Each number is 500 + 40 x the weight over its row's rms, rounded and kept within 0 to 999. Layers, rows and columns count from 0. Numbers have three digits each. The size before them is the row's rms in percent of the matrix's.

# q: layer 3 attention query, 64x64, rms 0.253, rows 0-63, columns 0-63
# k: layer 3 attention key, 64x64, rms 0.231, rows 0-63, columns 0-63
# v: layer 3 attention value, 64x64, rms 0.527, rows 0-35, columns 0-63
# o: layer 3 attention output (transposed), 64x64, rms 0.432, rows 0-35, columns 0-63
q0 091:538502441492546471530505529475525528544523541496525509455472500460440497419505530484502476435479453412480569584499488527490478497502521441559473525460513597474523477558485481453483443507562575
k0 118:379510513559508466505493492475464524563463429493526552455471553507495498480449514515491520493479503485467551494486509540654507469510451501547474516524504540531490560421491480466472494474468447
q1 094:489568525438508497522511530469439481466502482532570512461518523535511481496538507560469496549520544451506516436543558422518502545477410532422459432511482436580506547498454527525520517504437499
k1 108:530472552565479500472491497492509487497477632513422482531486444513531499512520516507439476462510484526527417457552439535385501468429475459477505506505519517498481507520553476495561572538501494
q2 110:423436492498431516528514509442496468548564428503530491574484479548490525515460495515505537573504514533454553440434465501550486523484517489527535490461438540406517485445542558562515526479508509
k2 124:517520567452501517444486510549489491465439433561538447427468562534544477491507501498480525554556458528478496480553538444582567445515487537455407514515530462529534521497456506454505531497481458
q3 070:471507570446560492469531443456498577490530478496549475549533449524523485421511485557531475492472551532475506472454510484502543551473410555422493481488462530478578436450529465532508532495465531
k3 061:529485477506453519526467533483499422466485519569436504495526517489514480611454457442437486518565446495446435511489464470490514471549597464504472514510482538554464503549536589511477524531523484
q4 068:473463504490469476427460518513483462508514536487625461479510512516481513525514501590570462520537526448538511485503513495511459529570509525454529612502480425471441509469455453539536470497445531
k4 082:514509441519451563456511469492511540505518450584455461471471454491503503495504532524475580505460456562424518467497503505450479501415487543479499471554518485477573479486588581465518560443486496
q5 109:454528449529560462517513535537538553481473415555488506553509466575526429474539460527498512535487577535474499461502511510472527473545399541519479497523461523397535531472480507440500500446465502
k5 088:504454520454409516508464543497469503520497541526466508481465499447535554490490442465471446508513448452512460528509566541447559558510559436505496455537477459587441509537533477478477531576506571
q6 079:476507551572552499486548489537443473492448479471474481540523485521513551516527455552500466511646491554489471504509487514507488475504463481513510533478435474492424584552447451478554447456478533
k6 089:520497482524548493543508464491492529509586547435446493467507464452532560451470416450537497495422463504533484466485499507459562561514482520494564432467544509576487472495507538543465460572458454
q7 077:552478461558518518498467479487496543491475537538452510524455490445492501471475459544501571512463485540417504541491427552461538524568491533499515417500532637511524480527495555494451512502452453
k7 077:492521441531439524418490515464532496487544481470538544461430513511556480552453556538485511492529463510596521505555545512569453515518519432524476544430490478490463514472483416461446496475552532
q8 072:580478529582469544429489461484503540529487530519557466495508516439519470492492498459423505513539556494460426575556518449434542518531535568497509462506490508495524491542454458470469448449520563
k8 073:545467425507462494541513520462510476459519494498523495509526461448429524452533533556646508481489493503547505474440493569480528549445537489498504579525516463473447483473472582468506472539463494
q9 072:505559394520589532457471579537512536499487437510499551483499471524465474585478506483423510452510541490476498545529518550484469422529451472530487502550489508486538516495566454513434468461494470
k9 071:426426596488483440525470435422504493508464490508519519538470498530525537408453487511600468566498495489470531512466516559554507533518507537536501542509478539441511527444538482461489507465483544
q10 088:471556545522513515502480497512438562480538535459411490505544503516566500481534454466426542531484565460529504430564411497505504521435421568509516457504497497532504475521548496488484537559453460
k10 094:547452399441535520486549537507569488489479547514505486531514500522454445499492538498532422432515515454549409537552554551405495507504573467480537475511503460508502497528478444519481514469513537
q11 078:458550522548451511476471538501517557475506567557496522421416505501582477510545518556477511541504556451485411506517479502443560473448432532486452501497547479529432512529496462513480546521451497
k11 088:523554408575487540513542503440506546500469543513467478552525461508476521512506566515529452493459524502560475457491527569398445555475481493521524443555456495429465533529503469479510539474432510
q12 079:506498568545476451532470544512492485509518505462442468547560547573551515494444461471416461549490568540507449497486525498466538466465505511547436417546411500456514521538517531464470548508463490
k12 077:541508401495554569444527419519506487452518487466473469503495548515450472562552512443552465485506478504526461478558477525436464471525488508495509507506503502568430537508445568564524434547471470
q13 086:464496502535470473539469486489486522543515450486505528490550465443470460485442503469472569495442575539457558533505515508480520455616553478487504470517518470538478459490453566535465465573509396
k13 082:552522554433459511514508498505485429507476487488566509509477507503522475462504452512548515485593452488511467502502505414552584538448444511480491518425561500563526487493481437402537507479521552
q14 092:472451472540439476457517441492537494460497402533566502514500447464476475465484499575614494479530476525513465523530446534489455540531540454515564561485550518493482550451456546517528451482522523
k14 084:562535531455451539530462515458455517559504522517508490462493540476540529487460486457433603515473471517446564518455569448589501478476532544501444502535491494467541457579537475436496527467497484
q15 080:482479462509517479510482496497506532554558555572539517518536542523540485443520549532373536494438589418508518520557478455440503470510481491483463494470501519512520452534461404492519544530477492
k15 075:526469489566431493494566539529491478501468449511461430548520515483446503571536519488523480511516505479484440498474582512508441532461456550538571496544397450502475565479487528445455457536487533
q16 100:561484443533541532446518462454468551513523497481539499542535432496437517486557483494547538437467480484499536562455535518515484548526541483517551582484513540460543430432491458484456431442538538
k16 105:402472552482468480515488506499480517560480461521555537409490526446496473479414528505518495519531481511441580536455538457633514494535547483514477530467485506517520491465535508489457511486577512
q17 102:464442531477505499489460518494464439473530447528538529474487456472462476530481468520472565528527561498471558444472512497564551521494453525443544486543530438503518531434575577571457501481425446
k17 128:556510565466466511489487454460520533418456523525474449471492480536578528474519410539527525528524470556506448489550485486422553482465490537411454501483559495482519467497521524462572573477509512
q18 076:499531492508485444537554520470450517526454440517552553565460483481515474470515502475513526508569485489464507470468500457470459601546493443482527514435477497500564523447549487384554516485534569
k18 069:467421594496553456538456528459557452463548518490489453455571482499532483507504478545457485491533538539493545510517503524534532376457529496485429503540485541473515499496440517531466516554560481
q19 099:531444492439606466474549547510535481484471503478524493516514457515420473554474530477545451433474496549560462528517507577484513503533552454501504551584467506483527500523446482459485406468524495
k19 101:522451425479482489526473523460513485529498514422529590565453486445511522502430519473507521560517459500420527538458493490570474511587518556572504461474503575498508526558513477474464451469511509
q20 087:448551501428565529485532424520439553507482506533480485522531504482521494502485512544522501524542466563474539427482557444534460504516427526449516437495430485588511524494519513592516505509453443
k20 086:531509562517432480503435536563570432464449455534427509529458488534531455505456468435429496529553471537508440543522496483493567498564567448499504473522506502525511464502524478458475566537515528
q21 065:442482544415503490483474505495468500510512569538433489514492498498391497463456480514470503531498407558464513481484518504498518505494523469465567447582538463569499510487599525568494453465521502
k21 069:555545544466431512480469401587469520483426506454481606511499507477547555560497477467547477482505514535559462498513467537531460467497442551539519526513478516484486514516462462488500517459499414
q22 070:539493496510515507478464467491456507537483598407467529515553527505530565547464504489490497512504480500564481497549461487468449499540545513508505490477371518590471546598448488457530487500487486
k22 085:445464399554546480454525457541542484530596490460452503567478487499469447504437556494466489466490499484474516513508489524565485515494516515572584489449520529542519495479494468522410433535495506
q23 107:493463462472450551481454487462585557514461507503466455509424521522472555504435466493583475535396462550459497532499492563500514465503570522531529472524538551469510479442526530501442543514540521
k23 084:499520537509472532417483515516502409445493450509605516464483483439479498527469543570481519503490512461562549515512497498588511528499543465510455605528546457464483505513544423495475464477490476
q24 080:447597521492444545554461552492488503531487472511451528510480547532526520520484510444484497581482525490459517414513496483532456465486435491530475442520512463498491519481540485513559630540480430
k24 080:517468610494496497434552471530494472441458569508526443566568477524494469497520462508455506478546567456534449452534477485415472552443495511425547506566533449508531493487513513499505520532506509
q25 078:517524434486438485585507501584444467507521418510511470519447541486484516451515465496508512547567462450441592447538522486531510546513436551507505428442510488524469558520494537506528504545497520
k25 073:490469564488481501466457489536543510471470460559526526500513520547584435466489514502471522470476519478599458511581510536541549485474486488453447509516543439557540506402446455519523554497509440
q26 085:499514498412513521481455571564514421421494445530478560494498479467528470514556493437483548518603536522546460490506476491444427483551512443526489509510516487527517506577571486531506472477490501
k26 088:525471454481558503506549442464494563536499626443444495519545521532508503486462489476513433533450497520517493481496588556471434485485443556496560426552471437478493480509516471516486510524466531
q27 069:420483477454478485535441465537488505444547485534482524504560491533506495566459448558463528464477537463581560506487457466505459510553587542482541532495530459585421507512494515517463505550502450
k27 060:529495577442534490514478575482483395550507447452452451509484523523433554522514493441438452491507518543472464436538544519519571500496443465520537465475531481514539522501562439546538490491471505
q28 080:496507444468533471539526534462531489441533530433558510403534557507504489477472483457516463511466595448585466513522545478470514468535466554528431423543465498571477545528467515521521509530514497
k28 086:445497514539509491463490447582505567554538508505401566565507493539487497484517535468407454525490476476496524487532504479547408509527487524539553504518447563521494423563497478462487470505458531
q29 083:453582518559477505508516526565479502438494472541440472464472521550557540533520450527450523551530545491495460441501528494467487510492415583501496426510498412527423521519495447502488547519461504
k29 076:596512462484545507517498527525528510501506544502463507532531452537470496486562548449507461491455527470550472453528503582343510528515496475427486477504488461485463510540516498536567545485470446
q30 083:436555512476589528551472486527508539505486513516488476494454458502502515574460431501527561486474523576454512560444458536478491452605468557485481470487518527476501460530471444556494471423506469
k30 086:504519485491489457472477555419469442542472465480581597511461529543456522474488592517480529550560431533488474408531511498535498513469509432490514483472535486519519518460568530475528523444462492
q31 077:567506496598539476479464458449488489490504513476485522585462491531514531470514520489429523531517431524489494468546483497414419517532451492438582505491558509508534488496493397452526511484523546
k31 100:490490461491504439517542484548492550580551596469448521467558537481519503524504562518535503471484529488515466513498515528490438465473473500583515506467391497501463527574426533519450453450471469
v0 079:500557431531550425479501452548542502525548507502489450520467518483515555518526486489550468474520544509483436562513473476570496485444496516503482543597493417467468566501435479450540477514417492
o0 082:476470452540473472511520564419522540480470498422468595533518471434549456464526560505443565521558437531458521460428528486487498498504479511490538494475438502565519497531543552468489548481531510
v1 110:559488496580503494527536474580509442550492452471533478431481556506505496459477519525463465524537538619531428504526498458499474539459501429508466481520451507520493567479417472554493472515458501
o1 100:535496527557514429550526522465486500496518474503465519514537521485487448453588488446507519406563477477455554469546480524447553522434480455513481507491532516525469493477515587393545529538510455
v2 081:484505509534490573493450470439417502462498548445515548473529493528452443506503539464433552558475474509533561473539500529462545530539527429508490494501479507491550506554473477533453439502479621
o2 097:500526422425483515504485498503463482518484535549558500457482545427457550498491482574573441450506486464539507505452478497481442585540540513542589477495547489557421512457507513538474477528489471
v3 095:470484557547536522593591518529500488514486467484490491528516498494548508516466510530502448449505469524472512508462470497515429405512501503407484519544472485488500547500511477498487498537361585
o3 108:500518467542503515507476570485503449473517532459461527507459515479470551555518398423444550514510497454500472482527482424535518533470476552600577452476489501540442523548562543490492525493494444
v4 105:444536469458519475454500493452499535557463523412459482524459464498612504487520480542516473467566443491618509494544496521522513501505502549475534491519475436465462560475531496497513562461560461
o4 109:599467494473457512533512512488556476432491437457491472486515505550462471564472514421469448498470519513571471572470568509503519481552569504527417504519489506456563498539451513485509443475538547
v5 096:496513495525526550490490400531497384520490535500493593477470462449466448515521527470467492518556501509459550521526504471455594540506500521536489492587524508502500501516524460449470541478400484
o5 096:520492496464457473518508430496541543519474527525449463506541543465530467429503509503502484518509428473533454531522476454516511640442474479485539429449503563570559467488529563454508499539495533
v6 092:536500404538516459488466471503515484463441457487528492456539470500415561529473513524561465548491503496543524548452556448516547508518505478471494484546466586439457458487530550477560591514485463
o6 089:507504434555459543454506448452539488532564481528500502530521461488485439535471543546473564435549466487466514565518467504513469571462529512440547603482546542474484484449485445492459473456528543
v7 106:475458520505487473463482525445543561393525496505550516506504499565534556491510551469546559478509482448485562469482464479479533469464507468519599505445485479499606430568464516460501478502511467
o7 105:475530470467544555484454501492490485491497553467519454472557501459507439542407493562486517498424585559479509548493517518524525464529494539424487465524515509560458447476519475584423534557480492
v8 130:508437504517538537526527478466495519445491462540498539538515523478516536487516459445609566505508415385513523526511525484501551468497429478532498475505433468488510449484537512488613522502474480
o8 134:454484531512459505482449456502521469505514510485506414573490499545486493597424479530407497539534550579483472459502511521496454540499561501446594473516512494512509503434547517539425501497526484
v9 086:491515470452432486485516510557533499502469590484537544539483478510452504497513448449537467458492502447466513489559455497505534531495569515607507585516483488511570415523510475469464513481452416
o9 085:512529440487598508487521464520405593526494512434517518550522496485498442468423505454493487493438545521565457529474558501499484527547474458475519462469481553544492480523497460511473456533538583
v10 119:487518588509529490523507527557515523493466466474438458514503525471546503474463585484456511421493462474577535544537523530496518494464439497556565426409515449458477478502494551443531480526508443
o10 120:528486473516495490492492445516554498510480468486476495478461502576441492508452488481449467560420533532503503456511492536505499476561569524518428460662532569517449482539467532502465491507525475
v11 104:506487491490492479452512475449548502486545506521489543496493497604555521476506490569496523585501520506505514475561553442464471444468538463603458508513521491426481557437519475514507435484408526
o11 106:462565491469553465513474491487493611524477498566474457436524511528476520531530505513533586454506506520477557574481492431415429499494506461455498485509426476561542526498461530463468510499548490
v12 087:549435405516512489490453470562493532508481516469478523464478582504514550511498484548486521492511547572475447454462528438527520558460561435439496549500488557510497439577478466505535542440480501
o12 084:462561505554542541493564516482507481465546426510544501503509429471563430466542540551479459413505492500504591514534474523491501584441441551442490542437490464499498478457517471503496504534492491
v13 105:592513493502429501552525532504503503479454428489546492508505460534522426519497473519534476521507554540487516469514489512513462489451502427492480602532503542544461447599519426532450481448452535
o13 100:430539581569493555543504454544451485526515556524473519493532511477565529503503448476520513407514537515575456555513469492507515498512403490530501485432483517511501499496444476517517489466450402
v14 107:519502456508447524467563463517544497530459423482595511519443471510552505430490425497574433523538569534486505465495465504476513576493491430555498463549478522506506508476577505461524470533522474
o14 111:551486496563508449508488431519437582556504554425448514513577537508530467520479500457433527432521507512545562571522542495534497427476477472457506520464454541531530448488464463474488460519517509
v15 105:525478521495537577435487567479525463500475523571446519530499485464462472488502499503528517501482484411531553509506599511522494482491480483512463579545449493527357482514481525516550466500439487
o15 115:431522497516493498538490442554476513519494412520447491570469446497492570530458482461536534513543445573510486462478481536497390526561473482528583448455464561519548545487498496501479489496538498
v16 094:420423564478479486492429443516466544505540457497516471474494550489505509528545586466541487511509479553520579471560446529422487507543532478493505490490462480493547548487546508453428451483505569
o16 098:518465479426545446511440469514486502470515606487521514428529542441462507490503504529541472508454537447553498473474472490602529503461546520577500504545582509545481459482477531526430474512489463
v17 090:465455494494554509453509616575483535435525475481494447535517497468492522515510561440520463515477550476544483525533544517512530468533518502430481574416421491428529513498473492476557496524472451
o17 080:614496455480588496468452491477481509447529405481470546530551458533521472515505536494443551553463460514535482413501511589475440493503488501505517502559513524521477472481527554496441539492498468
v18 111:543477536476475508555524558510518523487534417482486498503535534509554495493484591477476536408480435481575457542438498551494501425484506553499517496422557492556470511439503420486478480489477529
o18 117:393469503464576500524453551520540474536473557533496495462486515568458495505538481481458477539430559523460456519480450525576541469504504515533433500588432532453441509532521498518478534505495473
v19 100:552509471474490502449554488511519482504489517452547553454515450568514526445465441512543521547426551476492478485468552467531527462453463511486463568575538532443455469492569499499541474553425560
o19 098:478507523515450550443491497508443564533487513590498477506506480523550486536547457498438571407559473516466533574458480413498448518464480521441537511483446476550553476507519484458497532483550526
v20 100:471474462476453548504525503536436532425533469497445502481557493520511488509527467512489518564423530542508503562531518570474479486578494412447462569497463497539527497524562518393516466470524500
o20 111:551554560504523505409481504523468468448503544475544493507514496464500525543502517481447463460508479463585497452517445471496382534514550532563537562542562496521491505492493473514469466537454414
v21 093:485500551463510531548486503471561508485442488494501480481508508513545520536528532555532470452516425489505561497512440474471472464532490563497504573560501388550461589466471480469406473507439506
o21 104:468464560479530495489479528489561438429496529473469478488488523483458537501490395434474521533478574505577416529492492423524564518525545506577463431527523534490545482537509540480482479515528513
v22 100:556561408526520471518481468520470452494532487481493433470475559493500518486511474511505510552469477508538418546502532483507514442498536521616495484492534502450503573407481468552482554523539429
o22 102:455496428497488436558533516458529579512510475548509522489488476545477417472572598541500546464534524485393514546486511505463523467503481450462461577488507444486517554471514515457509482478515531
v23 115:563477435487466516475530484481559482500500516521508515447539507491506480486522411560469448568450558564449482503437483521518465537508560425520467534540501503547571516439507409525521464560491504
o23 118:441522564531581444506515531497403512524523532479522476478546503464498527481548534501452525415605488471461565514547517442468459478513442492463521529423462491538465533506477481484547473534523515
v24 089:492510538506503446475434529482543512506542463533541430547461520482507482489513466525591479492493588556426465411436466493480437534530602485567476529517484493512538463520524465500530520474463487
o24 084:504515534537581507504509490462508518467490504496456499499502534514636531455512529490485472521487479523528523498572547490464535425490429448422474509395477522541566443521433484548483503501481499
v25 103:513449539493548526469489528437493551398484507490474489465515489535483541482496487476556600443528505464482570493551555452520467477501415450549541486462448501539495519562438555528538536470519497
o25 105:447531465481482497539475485520545462486544458478506471507469458506495509579403440533579467476506558558473517495498493601513444495546525522473509460509580463493468535402517499549469534527462522
v26 115:536493447451428484547494487498581518504440482468524459510433509509525484543519406564548423553508546488399509442503529465496494560500501477523452563531516524481513532557568476528497490495479512
o26 115:462489485549552498474549471493488513490549471451495541474547477508573505481516503528478566470527548491626499562545541432482517492464430492479522497423416457510534507511437484510477433468506542
v27 109:410535546490445484486581531492437481504509496511507472538511535499449490499498500490512481488467471477488558515574501529454577515517456512454550494497404571521502584465512532400506520458444526
o27 103:550514497431496490452480455550474517484426554454503548512527506507485511562481535461530495520522406486566416421511466519607497490432507437544537507554507496520524511469526536550458507483500492
v28 105:440461477511429615404528507504525503417475534545472522545526511456440501502559460487493495490488482477500575542565542535513549537504490467457488512471470456519485487565511524435555496529507462
o28 127:567522538510546492427461430528465460470471485454521442544520486466476544507420481507489509523553444556574492436468518503522440553565521524460576493567572519538476517459477474502477473483498502
v29 098:513522482534525511521465499596396535486489498463550465481462463450499442497474502509488492536506504467509480485568476526493484493484612467560516591539527481390512483481530510560453529513461469
o29 105:473499509501463493545501472501467567505518445597522546462472515484495442435538527530499572465431549460508494529546514450463531522548456499469514461480564444575558504462491566446523500432494461
v30 101:500394540535471578497464487515486520499501453465484499544514551492508474470465539497529473546436490443461475436441570500476551431463552538494462542524527537493475506616484513534507548460462494
o30 104:479567430552525478525497469577480506476495434559424480507477450508544502510598442534546481487460468533512486478500476490546508550429433529553596514488499449484510530500541500494442502507452516
v31 116:515526468473520498503483542495457495534484498526512525508511449509466573504496480555487489551486519446444528364529556542470511507489566442486410526522518544548554546491425485538473456533422493
o31 113:487567488476554508492444574551472507521520419518483537436554434424534503516501505495519512510528480510510420514499545451478522551503485419480514489410505399568519497516521501513509495567528481
q32 130:478581529479431527524471534501450503499449512495524566443471495480530492511470469429534593544516489523407519534426544473519450467552486584513456489459541465488562498515483474476524554527504458
k32 146:552509589492492499494504467519508502451466472526454405460506528551530528467551443514473508564552477538543469421585464462489548483501477485405495453533512487517479523494506558527570539459486458
q33 105:474537452519510540473555467521551520468498512484447522531481505581573479556489446451539495526521548561560481492508507470449453430488479501443426513528464492454466475560432520451576525504481438
k33 100:570497450508491514558524454416438589599533571461432482452515492539487488472519555450532500492469495462463506474488525514445454509510469465499497463460442486467570538572504529485523480518529512
q34 092:517562475505539511522525510511467499479530467415522507503572508468533464520455396526471522516494458471481512538475481451505590602525526500476494534424485452564436532514505515402511505517492458
k34 101:473498512445444519527486486525529499479527494607493503442511464534563484401491466517518489469483482488472512476515548461506584522506554476441452447454564477498488397504495519581492542531491560
q35 110:467440475536441547512447552470479464436508495525521575557474515435533486513489549515511499489587471505494447518453501498503456574494523499593508450482542453485428517478526423502457577505509501
k35 108:550517562460577529462479495549495491522438447537465452457472433522457457565470446430539460484493508543500486488479518521582542445492492495487450501544558529574585467477553513486477482503488484
q36 113:553439576508504557541506460499455455486428578512433505465556534475448558479518483475516464472469467487577429492499514512514551540473450460534508479571539497549515568555483511520471465476458491
k36 107:450511420502526497480541517524522522514574532461434552511500487420498541524461509507516410485474538523562514467488477541527458457536534530554513492504397503484397478554472448561478491516503514
q37 149:579472544557539558515507510478470500470466544510494466503468482536507536516568468445539460470495481545537435549496533551485570491528507456462456545506544412486480472551441419445483432505521461
k37 142:538519411493548500530583493504525533541522507466450480511503477511432480481533549465523433492450509518504481489518504549420449510557506481550537418546464556477435522528480564554543428518461509
q38 120:546474508460573437512498535410531496501462465491458512543511459491471494461458541493459520492483484507561470538497545528475518545553514413472515460568578559495505476447568506495415456529496561
k38 120:501459480483500501508487454545496512587572486527529479459503548487459580540515527525582492525499512470442573504444489546551441456501486555580581503496442506477459479471451478540471444452492473
q39 103:466574533471520521557516521549469485487532484514414528540536554540505483501497451449406490521483567513508496487548499467527467513468462473507446406430492517598507505522466471529503470569442474
k39 102:458567562500561433478419540459513495537489485429505481437533509483504585476487506496613483572493433526554521480477475491460509451514483478452472508528447515484502489534567489521545548511522469
q40 131:474504495389563457475524437506571511529470548448501457501480523510523500499465512499531518487556468558470472516487482539514477446496499518564550461475413615504579498447516465551467503490517527
k40 119:493545502509515486521502522517459522529482419461547587465486520503489511515441599487437527556495494486489541537496561453615507408518492456495436523482555543483521485457498470459467455502537479
q41 123:534461467463492455493435483557499548481521510427484519539513449462484520556476456480555511437504532515497528554502543513492471472527517493558594486506563537563514431470510470446415453526567553
k41 121:405541465589508521501482498449499489518540476493507521495489582496505456490408494474478505546471465513503544517457544496649556533516518485572478500513485494518471565510506494531426486464489490
q42 078:469474459473501553536469547508580473459571482538457422569442517525498478468536461480498485552450540504439479586524491549528530544500463539508510478455473461450540515500551468438446519500537563
k42 072:469563441494460520482460480483508481476446478518496531505505495510467451471517538473540567490471450523545447456552543529534505442547477530500507504602618555562444481518492478493501425438467480
q43 103:561511490498597501518432548497471533509451569459467565543502462531526518507512444488500506508516460560474431513558499492443532427536453424476489445445512547543507553578485467495517475501463503
k43 104:467517407548502491565558466545495540525553505475430503562549495493403532494450500470533494544462553472506515506435484492484465555517521490548551481526477525474456472544494572533422449463486467
q44 138:453460397506532445556455546489494466553506528555506475489524495522531522527495503587453527464480522438473464485465600516528533506453404502506577489495505496531478516452518483479446571513466520
k44 111:461514571482435555448507517546460452457502410515525545543514489442575514505476464522608517516523525500538460491505469445605477515470510505526465474478575475502520459521482477488492453466549482
q45 101:537490474505491480427507509495506552478488447515515487466468516458494453432506512478461520465534554506544534480528625480481542531487522512540527530470482526496511405430530531413466442534566576
k45 114:501455528532457494460460481460465451494490437503539451472495493533499446556484522593483547455506521546392479555541460511500488437461513500551540541495503518493523564448542565499500517440580533
q46 116:529496494574543479569418611473502427462475519498556514516513485496392502523514468496460547478442561454449547512497483495434516481560515503462458523502547511473508503511521553497490484533479435
k46 105:525514405533436542488518527551488498535564494484455568530499471508508473507530537538524484482511474427467499495502508557447520575470512507487570516469499425514416490547486482558501571426456440
q47 119:548512467461503439496469453494485570506406572476467511499545560542425507516528547452486527498440548468520518517501543519510424423426536515514504452580526560481541533487494498526447488510529498
k47 131:497492459594481490500478556502508453555547395451496531503471541435500520509507545518462533548511445466466533490488467542582530548494455467558494540461411529483496587507519493467505468449484511
q48 121:397452453455468507552477515537566486551527528511443489516489507459526494522500472496476516461503452522410481556403509540446515463520519503527556473462469495555472467481553506576502547577526519
k48 118:464516550484610448452499499498492536482455504432503558521511478549528516533456465446514445543514490556532537460514539431581460514565496452495498449488497547551461475535523457432460442500520484
q49 103:520533400487515504477496490512547458514498451466512527552565514478505472552419529526448499472506571462533519529488544464502552449574508491524519500463570550532461466459487412543474418445482497
k49 086:379445537496521449514493523493503446571513513528556560447413511492506518408484469530521527500530436486477591486471446455558518554489489525531517510485485515500526504455554516498543542519527467
q50 104:487528529469452511505481498477507561501522542501438538474511546499581508515525424439469501484480552455570501528527503424512501498500512456513411411459520513589445468562479511483534534582514501
k50 104:516483482541584497452481481459474496494502507487487453461620518478537481534448481604543538524525534547472466446490519538471502481418431503422523542513464472429532502472560523521483526487519491
q51 115:518461477493535496536455465474512486544522523505471497559490493547559556513535446532482483568538489537513524423465588541535530426560396494436501542470491444465458523473496452540524497443455495
k51 110:462478551453496482458597466484447444503537503545542479550535475475505444436495557562464448493540500502513545472545443497465443570495470549477483503521504575458543478508514571487573465508458479
q52 100:426526487475566503428508483543479555414491490456507535500514527506555488527446531584483477508456533552477473448539508516534461464423474556583486501533470559534423516482546456536464514479487491
k52 102:446523591498571486477502512515470472488545452484485564470524435420493477463496446463432523501515476509510514502477488459550532523452447493505475492481558547548631486509535521506442531536529554
q53 102:554524540471488514619517532490419480551557486476511450502534503528448509487506488453508476495509436497467540515471517428526480525515491492514476521425434425504558545545420432519528529546503538
k53 104:435541558501522492512516493548577511482477502498426496495468533503513536469428495497463472578519475589560533460515491560464556486511485466457415437527454488466424480529512520531555496548480448
q54 133:528515480405564523428490474454526505538489525475481530492511533472498529448467540462473492539573419526484472474524517527492514480502475464535552500452514640541530463481575465556494465470470523
k54 119:437489494497540475492514452518477493526514433386572532460480454482478502473486514559503493485520538494487601535458490464583479464597502550536513539534466519475478507455505539538492432476543457
q55 144:493514412404546443479448466525559501510472490442447490500536497521506482552450532489497534516488486442504482517450570531563475461474514499554569503556494544532472492484576504507397521523521546
k55 139:456500562468456517500468463508470524539523415520518492447504546474534501476429467517504532559516466509473565500474527491673535510552500491520486500472520544524558473466476444488437478486525516
q56 101:429501488506511538436510527408523500490507523428487496572551463506505465456453524556487507576523560552488474548517465457450471570556550535480490510487433505468548530545438438457538521497499510
k56 087:497562412530472511573508449553500562502494499523455437485451503465470471478536501455528553452478450540453573470471509579471429460513502541507543484570548534552464471501526574479509487508479478
q57 113:590522449496487451481498453519392421491530502460503513532551505457466554539540448523519532432552464473513519492500489509504485559501480540544601516562537549495475532464509500507463445458456519
k57 109:423495462584433477493467492460531472593487495548552549500429523443523496489449546516499513493468517439485572497473544513572503513505585483504473539398476453497481529505468543511505504483477477
q58 100:476460530548503491535549580460442524505459499484485558533467493530438523484549515458461496544480509535441541422475501478511477486458424525435486467556497476536488546578547521545550565520445440
k58 095:502484546505523533487508452529555485555549506439409443563547462500533522532480464470476417518534445518549467485529540566447440497530542447521472535523436460493527557544497482426531513492472467
q59 105:469523428506532509447484438549487589545522493522445480509471461509498515540480562472552482457460498467514506516456594541487461487457511439544549522535457525531471514454509442470454563536585540
k59 112:441507491416515519511483459486503521512480476421485507461523556481513459550423495517542541538539473570474501489493507539662495501509472500525492478492450520547518545507541488504415481563475519
q60 097:555473417482550551470451511401568545537527524497526484500499499547518508539498474523477572550423546496509482505498561465501558456535470530450552423435524556532515447485512472517492497483451485
k60 088:425403475524519461519500457534496496532478468501531490539535483493485476458504473532516456408544492448414511533492503525562477542453503472477515599573522479455467532436555506528519455506571516
q61 111:455538444594504464551499453472518505514554516472464555516481527568481460428477513506410569526477539434507549468492458474538536508549456501533558398484521516560473507493544477512480480484499482
k61 115:520543521489498512451509513475506498505437413489525444442452541516485550489471509460569490539480426515429558515498529474536485484505584566475443581557477493482486521490490543428543565489477449
q62 104:492528470414579476537477528507460498480588425506467431496546497549552492504495468475516452570475506454477484445533491450546606496484446547492521476466447530514466528505551534517476505543459525
k62 100:458535528464501537466561425509488510477445513471526568468506479497517494461464448572443621547533524524451536462512469505487543449530485448450442516505579476477477453533494499510541507462552452
q63 104:495463480482569549435498487526576476510416507416469504539530508469516508442444482572484514527449485549492441512519518564436596465467484492473528488498454573529538533455544495534501495469525479
k63 113:506491469489496419487550542548452470467511493458522563543527450464469501480455571514509523478501502509524532519521505448524369509570552517551564484522526550524523419524495466480434462481517556
v32 085:488412525526587519544507445578462436537509522481463517442500522453542587478458516513432473434478520492536512541436500472514445495536489456480519522550490522483538486548468485527572566464496492
o32 089:482512490527407516546522582462511420480558462505503458481432485501474464541520488473427487533467482480455531482519540531475523564441589524547519463518497448523451465535531550487451532569540518
v33 118:476482541569554520506476534473428471480516499506450501448567514532494407610472479508570525476431464503451486538524507471500535501539480476490536491490477457430501535543423455507552468522527558
o33 121:511526522501467521468505493495517435481458509466528497544449535438527584428430481539512452571556406519479508436496465564491473559505504530505535448520518500547411558507529489532531550490468474
v34 097:497534495484473468472484462533512447494479415481546516542470502529499511497562519473582540490458470575497511476565386452483499548483446474598551503473501526465525423490497510496487493576508549
o34 091:508493453478486488445486561458512489496429510548554521512538523428442482468459499512484550437581511493474493577462468489436440557613548523469499532524547543486505504492527457496541522434487515
v35 100:521445566512468544490505468545541478493552512555561444517443523526429457475469509501522513485472554403515542489424515483467446464499573503495453545503457495523572544566469493520440512508477445
o35 094:522561490552537498491511544548478546518480472471403493477533476472527533473533488474470511513477448536532483520503556481536512536397420445534518495459466416456587514519580458499456491517511543